Weights of a small GPT-style language model, trained from scratch on English Wikipedia.
Size: 10 layers, width 96, 6 heads of 32, MLP 256 SwiGLU, vocabulary 3579, 2.16M parameters.
Architecture: RMSNorm before each block, untied embeddings, capped logits.
Each number is 500 + 25 x the weight over its row's rms, rounded and kept within 0 to 999. Layers, rows and columns count from 0. Numbers have three digits each. The size before them is the row's rms in percent of the matrix's.

# q: layer 7 attention query, 192x96, rms 0.105, rows 151-178, columns 0-47
# k: layer 7 attention key, 192x96, rms 0.111, rows 151-178, columns 0-47
# v: layer 7 attention value, 192x96, rms 0.143, rows 128-159, columns 0-47
# o: layer 7 attention output (transposed), 192x96, rms 0.089, rows 128-159, columns 0-47
q151 075:510527497505490556518539463526524529506476508502471456448460555505464424506521530518478503503452502508549536462519496509480480521513496475498478
k151 108:511520491486474490511522464463504513470527486488495555487513482480504469484521492509514460496481452504520503505491526522480501508493491526524475
q152 104:509473494472475489478487495523482497553508503540482503456548488521509529507470530507504480483456510500494522500483484560478483487501485515498516
k152 080:539526474513491505506471505497478495469537581520512492513501481535525495517518498512489523516508483521476508497486476517480498517501513490494502
q153 121:462477445517498512485511473464457477530454496507473482517521517478464513523493524489489537500486540490508496521454511495503537529493510540483519
k153 111:509538528486476480490440491532475519506527527507443488522477520482527513482526492440518535546509478425538516463464514549507508480494515477458466
q154 109:482536524510489462509538449488467533478514510511504464485479517492456513530488488492488503552506520484512500453467506521543486504525484512455498
k154 106:550525511471467522470526503459469491461515560504477470490526492514504514498514503517526483531498467511470491481536510527475472524446500517527521
q155 106:474505485476503507552515502543529509517488502491546489499495492518477446496527537479516510456524508504490516499522415534476522512494521496521505
k155 094:510476496496472505501523472458491491515511491476500452455539496513477502447511496494475503470495562521474487502525512462493554496493523473523511
q156 115:531506502503491485535514480452493521485450529500518513484537494467483506524468452517521529543531513477552525493489510508496527514530550501478508
k156 112:513496517467506506514475492441523497503486527468494483534474471506488477504487502505490524479466491516541529530494536499469512494473485483516490
q157 103:437450538508538504496482519528506510472476474478495505466481478484514535492488533501510455481495480504508488534506488505502513499472512473486480
k157 102:441505542551498465481525483475497510513481528507512528498505543508474555508500506536512549522558520503493534536482465465474531502490549480517539
q158 095:512491519495491534495503514511476512513520505510503486487539504534480506489480473498510530533497505457431517448546479522493502498531483539513499
k158 103:498516480509471534483492488497495523483534508493479479452512543497480544508495502449478495463493470522494467495490492510490500516527523498552494
q159 092:403504517451551508504494530504497503507459492528493513501511489543523514514495490496451531515495518492520475508481536530524494480469513485527544
k159 103:499497530524513490535539481540502505463420525493472519502498497483472495513540546511509475506476497453496534506451494500489489467505502517474547
v128 096:533495471492488489485515550479477508471477509533480519487534492472539522464535491492521457499537469484511525446539545542500473488435502492518517
o128 094:519479526503542532497513478435510495520461524483511500516502445496483494509472490526544529507504520500484454506499508482477522490505496465534525
v129 090:546474536529516488500488456568492478487483518482496505529506500486542516534529474497511476509483446471492492475507508514540518468499528472437477
o129 082:483485527495484485458492448494511496509523416524487477533512511498513527516482474507499497482507474497530502504509505491543492543501483488481518
v130 094:488474469517537479515542467513505504499508512466518533513482483502444498476526533514508521497505503518481514482485478459470500530474528547491508
o130 099:456499515493465498509461492515496495497440524480456458482530538544538552473494525518497482503468512498523461487516526507512499519514541489500475
v131 093:468459482453542521484526479496443534444532480486479514521486510480461496520499515530491470560507532503504511492490464515477510513509510504510500
o131 105:469530498513489492516455536504463495479509504486495519477494502508534534496517505504507497480461461480527476501503539484467533513514513511472525
v132 102:512500459477462512497570545508537512498486473536499537487548470470511496487493534513524488526489496518499525524570532506511536502499448520526476
o132 102:538501475488562515520506487502468520548481472511525512548511479485510482483504542496484526523488546503497478507465464551479550482521480499503501
v133 085:485509514452516502465501467541511480470498532473532507487494519545500509519535500489532469526481479491484549473542483473477516508528502504545497
o133 079:508549462521524540528508507495500512474500485509471503500502482504511529532525519541458477529468497484569526481467502503477509510437542515470504
v134 096:498477469514500489475511461503484516491492524476485471508467478501468542486510492535482499463494554517513479534520512473451468512490505533499485
o134 088:483492541498468529458498530504505493485476493488495484480544509505469488484498526507489527490495489499515494520493490480538504506473561474518499
v135 080:516452452482532496479486488521496505476515532548493540443493486531492514520519495496480488532487479481516498567496521516482477528533508501520491
o135 080:481491503506537481516485513513519473465494503503471510466484492490505517525511502544503502523507479510507518509490501498457460510484488513544534
v136 104:454513523486495538466512504523495481485503467514517486470509501500511459464514476465493520500502521564496517481506478479423464432538503495507500
o136 095:524521491481505511491494514472508532513501446488435500454507538554498494528520534519521501410511512493507488469510508470513509489500508520514506
v137 098:542505508513510497485463528503485511557452508492465503502556478478538524518482508503511529520551530503483502521481473458526519531487482476535520
o137 104:540525480526500485544488480532486548502502487483516503517498511486480504495476496514544526520522517486456535500526480516458490530492478532555523
v138 096:465546481496518524495519527487515485466492518488450497538475501503500511482507498523501483457467557501526481487485513500505487473511469520520456
o138 092:487469450492511529513532512456505469501524482484500462451507537527490473476534495513467508506497454518495478511512494476509504535521481498504480
v139 098:545481492545495532489480501524545531513470487493469488481476539503511501466512445469574538490539495477522493534480484493451487497512501513460517
o139 103:511495515460464510522508469537476528492492472485504493446485474480486450509511498477481495483494490515503512480485493514517482496500492498568539
v140 090:500526505535478494525511493465503511535476503467522472476498503461484518520518537505517504497521495504500483493477522445475459472490493520501547
o140 095:518502469510501482523467492527511496536469500469537483535469488522454486504495502475521513558495555518539498475503513499486484523486490536519483
v141 101:515516527416474514458462529493497514466515493555480538470513519480521476491520484466502518504538490485508460496495522479500489503480506501531492
o141 103:506505513501516500551544524514518534554494543458543529456441496474538460501476488484515502452478481505536506479477511516475489508489562483497515
v142 097:488490470499501497510510560529474521482546472467501510505487483484476531481500491486500484515453468485499519454497476508529470465502483520521466
o142 097:479482467423488504466470457488492519497503531497488468496481489489494494520515493529504525499507510492487555488455534519486485499505514462475497
v143 094:511453476494500505525505457494516526539488508477474550523531482485516457509493477449506456515461495476498486487526489485506478515501537485457497
o143 100:531496526458487512477537470527514470533500508481500542519502548518516510500474494541498467507503502470554471473486505479538542504487504525494503
v144 100:473515512512493500512490505467504473511511508517544516501491467504541431492539491510477484480553518508549544512507525465492521487505526508484509
o144 090:521529513503497493493517500479568537535499513518444501474544529537484518521515511506491481497482532518487487526519506474482490452493490549501531
v145 099:497487514489470504533486535518530501497432531532486522516485470468488493483555468489493464488502521476544511483494499485508503499492489477475474
o145 104:518523507495517488520533474453479524494488523529512495498548473520451463508505478529530513505514505491517499504469512512558493502531507511489505
v146 089:494491475511453481511506549529456496519520524513511544522473547503522490487510524516505486451513464483495473504535539491523493542503518454479488
o146 083:480460530489540497506527473506470508486481509509513491536470511501555490505467506520507475521550545509501532501461466488501470500467466525521476
v147 100:509465508519491504497488497518493495492558536491505514496511499510479559471442493493499493464495454475490521529500539484505479474461474455525490
o147 097:523487470525530503524491532473507481511499499485515477500498540493516497489537502538473505491551519516465520525511490518519464547507440500538494
v148 103:496487500516532538515498483506505472502463493491589439504479528477494537514510528479539507490515504507462531485520511495528494501507464486461516
o148 098:515523493491497475466508541458494523496487490535509467547518524568480507527513495472513474498525522490498485502477473506506565482466495465488500
v149 101:512490495462469540499504516507514492467480456476472520483511471517475488525488471508479468542490500565482486472505483495498517488509512512435507
o149 100:550509501500463500514490524509515481496522473500530492533458513519489515517476495524518477490460443515497533459461503481505532532493516510507520
v150 092:513517493541511504520537483512484463522546507517511527531471481471505505549510534541524499521471542534536504526503496518500511483542518503506493
o150 096:523508496532459522494472483539513492508497460502492470516544522484485516531514511498502490504516526435497507509470442472485544536519497529497500
v151 103:535517451516513472492490509498515510530478518474509497474479514531506497487490531528448516523495529501505504508454501501495528425504502478527499
o151 107:488475477501482510502476509514480524487498512514493468489483498490490490492532433501541456504488533511457509485532497478506463492519480518505502
v152 100:497513515544484466509463488487509504532506521494494494502518496559472460511540472496470499503526504497494511512514550500490450484519467485478494
o152 095:501470522469538516463522524490515492476498520489502546486485529481520474557457457511526475539502482495509506525513517443520475469490483486537572
v153 111:508457433499484512524560495508524519474506453508471510477499508471472487496491515470517513543482489490504511509519518485521482511535508530521495
o153 108:492486462476490502556472513495544460548470509477500527497463515501544497481505495471513530511468482508535503463494492500469511506511502494486508
v154 097:510482469500513512506507495482481400486485494509501511522458494529507531551519485515511464490490522488534516512492487484540492482478486497513469
o154 099:508499469544444490511551535493501504514518533497494463526521498510459526494529504512439492516509543478494506505487489493494521503500483489490499
v155 100:488524469499481447491521518475495475514488502485467494511492451531477542512536470465460516515445468534490455477505510528506492527505520563512537
o155 092:485427502507495530500517475510502476497511505512488472516501510491476490478466521569494493531509517526499503487497512477455449451463498485508434
v156 103:496502485517524504519476471516498489447458497449503508509481518529538510528491520471462516475531510481556495468483477479504486538527492495475483
o156 107:478503485510454532520544487515535515493540508522488511488511496528496515511509473511500467496468480498505488497483495467524506510442522509511483
v157 103:497480463499485503558494495499525533504502476528516487511508468491478506487465533507515498461498505540532462498497500491503559506535469473510497
o157 105:522543483546526512475504473517531473508485461489521451539499538503482513463525484479519479514453518529495546483455469557544528518481511505485488
v158 099:495481504433476465512518521481497509496496465500515520485506471476487470497492471461434449460508469455474526501543512472534497493483470462547506
o158 106:532500476480588440500524518465529469515502556508517500512518520488509475513489468513534509495484495513555500477497529486482464480519551499514492
v159 090:479475538511505486488491525474472507553530535534494467505446500500513475492517483518484489533554516455513484507538511519494501491474536506497517
o159 084:517511526507500498472517482467515481439496531495494533468510508485515507512507483541508497512515502497501502526515566432467513479487484482507501
q160 074:484488514542504505518480470505466494516496514488455477524534503486489441511524498449494519468437450500502500491496490489539475513491501538485507
k160 075:508495495457548504503477465455528462495495495510496476491508505522462544535481484516472526459498505545470535469472489522491513533434458486459447
q161 079:497517486522462491515493465515561509505465490472510527504506515502492503506507515493492457513481439490486498532485523565495518478508512531475473
k161 070:494478509506484500462501473499512507481496501529475462500498484533466525517522445505486476526502492510507441514465535423523531552498459489509525
q162 076:526499504512526504524464494496448480488523495526514499517472519475454463497485511497542535520463464469550534481517538516486514499485498500483490
k162 075:562497496527510513484510483480513509505481511502498508541530463494458458492513495551507524495512533525498539505534530515528516511450509500526511
q163 082:495520510522500505508526495471458517479550481486481508498474488454512491491505506479458550493477522447520490512530491522471518514517490538513495
k163 094:546480498499515491509516485535529472478473517488528511488528473540513493490507520532507481519493502531505485514465502489523523555473512530505508
q164 076:481510477507496504485458448508510484534491497516479466492483558463453502501489461515521518530505535513518501471557513460537495505438483476496494
k164 082:521486509494543533507517525505489535550502515479462509516508494508440529483509515449498484492511521437465480488530513492481450515504483496535514
q165 081:465497464530538513492500493519556467540487485504494463543530484507544495486494494517447458530470491523453454507509514498506517518478486485502506
k165 089:506472505512492509507483501512467526490543506471517483520497507510501475479557513531521505517490437480494481529527502527491458437466510485564487
q166 082:506509502496517531531476509496488453509562486517493508502500427433537476479482504497486468541486485483491495514496519509510455525522497506501511
k166 073:493493504553541517520524498500490515519496529466549527467522452508529492531495544483528505521510493495485498531489515549509523513488508484567491
q167 093:577529473528475531488530480492503509487512487508465513504472520511491499507520513535500519487518529489507539471525486502474493555553454490515480
k167 092:464497519502509535506485501448480493472524540497508537480479482456529502498474472526532529466501490497531496492458531498474543521512473495469499
q168 105:546491509526568522513492525506499473527492492517491510504524459477487463486501478467530496469515533487465481461506514493519482507469478467545478
k168 092:492503523530526485538518526505464500519524486521477517537491522484538510479491490527489484521523446489522481506494506506524483518529499508507485
q169 113:509469483520496498514480454512509509533514540511505467433479492498491477501521498506498476534510482454513492446529475461504501498517449502521520
k169 108:530500488532492480481456500512511496486523499464500461515532526500503508471504521518462500516511500503446492479491458473486493524483491510502551
q170 123:473521485511455492518517495487532485480515480519513443537503499525535503507509526512486450511491496537504443527513474500504524548520498500484488
k170 128:454468480516477491526497500471535479505481456526499473536469483497532447498516520521529482501489474514515455498513469495554532490482526485469456
q171 110:572489510522512527526536502495500487466514500458489510485524418479515458479486536494504520566538535477511477529510512496498505473556511464521512
k171 108:521492511512506519503538547487525509464508554491510520553468505449481433492472547500499544522524546533481497546506530530471485516482513482511483
q172 104:484485457492495515508501506513452495540492489499463520519454533492525485507484500455492494533487518511506518503475482552507445502499466557496511
k172 109:484536467461484506513460472499486466502461479488477494514449507514477502476528508495452518510456472527473493489501524482516473531495505512498523
q173 121:443502492485503464525498452474493493509438505498498490484525512524524513500509451480552524535475503510492513440452475502490503477526498494542492
k173 125:505489502479545502474498418512514513519502517489468493494524505534482516468527531531532539424501482509517543490509481465489489500496524469536504
q174 126:464470521481530527498550528497469497513494511461532508526511490468447502528480485476508521515490486498523492485461511548511529484503503480469475
k174 127:492478532489509508528503551490508478499484492445502522544503477488447512494491470447508509499482461466514507490474507540507505496470514485507486
q175 114:473529516514528511510515531546514549536510473491484484476527477520481490507507521535493502533505479499473533434545519507491494500423534484532507
k175 103:527484535482541497478515500566533475568501530484496524467505504491536509550523535460498476513495540510489501493503512504478508496523517465511501
q176 094:534495530491497472446503496508483491515506478537479523492520493485482473476517500499467511520476515496495490499511488522538523547528503448497516
k176 083:514545469478504496496512477495476464464493505478545534503499484553503540512476521534509528489526518480524470486504531471493515500513492515514520
q177 091:503480505505566493498516549492558530486498508487524535487518471509529523512496467499434435517498522530459501520514465480528483505479509526513493
k177 085:522503507477469441495515503518492515513536443504513506496456510441547498480503533506527497472509472519491495464524470513472488496519480515505501
q178 092:520495506516523510543532523493499484491478504488528493500526482531521514515499466504517452514497464522490533521484527535468451473524513511483478
k178 091:506533489520486460496496487505486481533483509529526506523481482493502483469497484534486495452506486510562508485492492500470506533530494501484479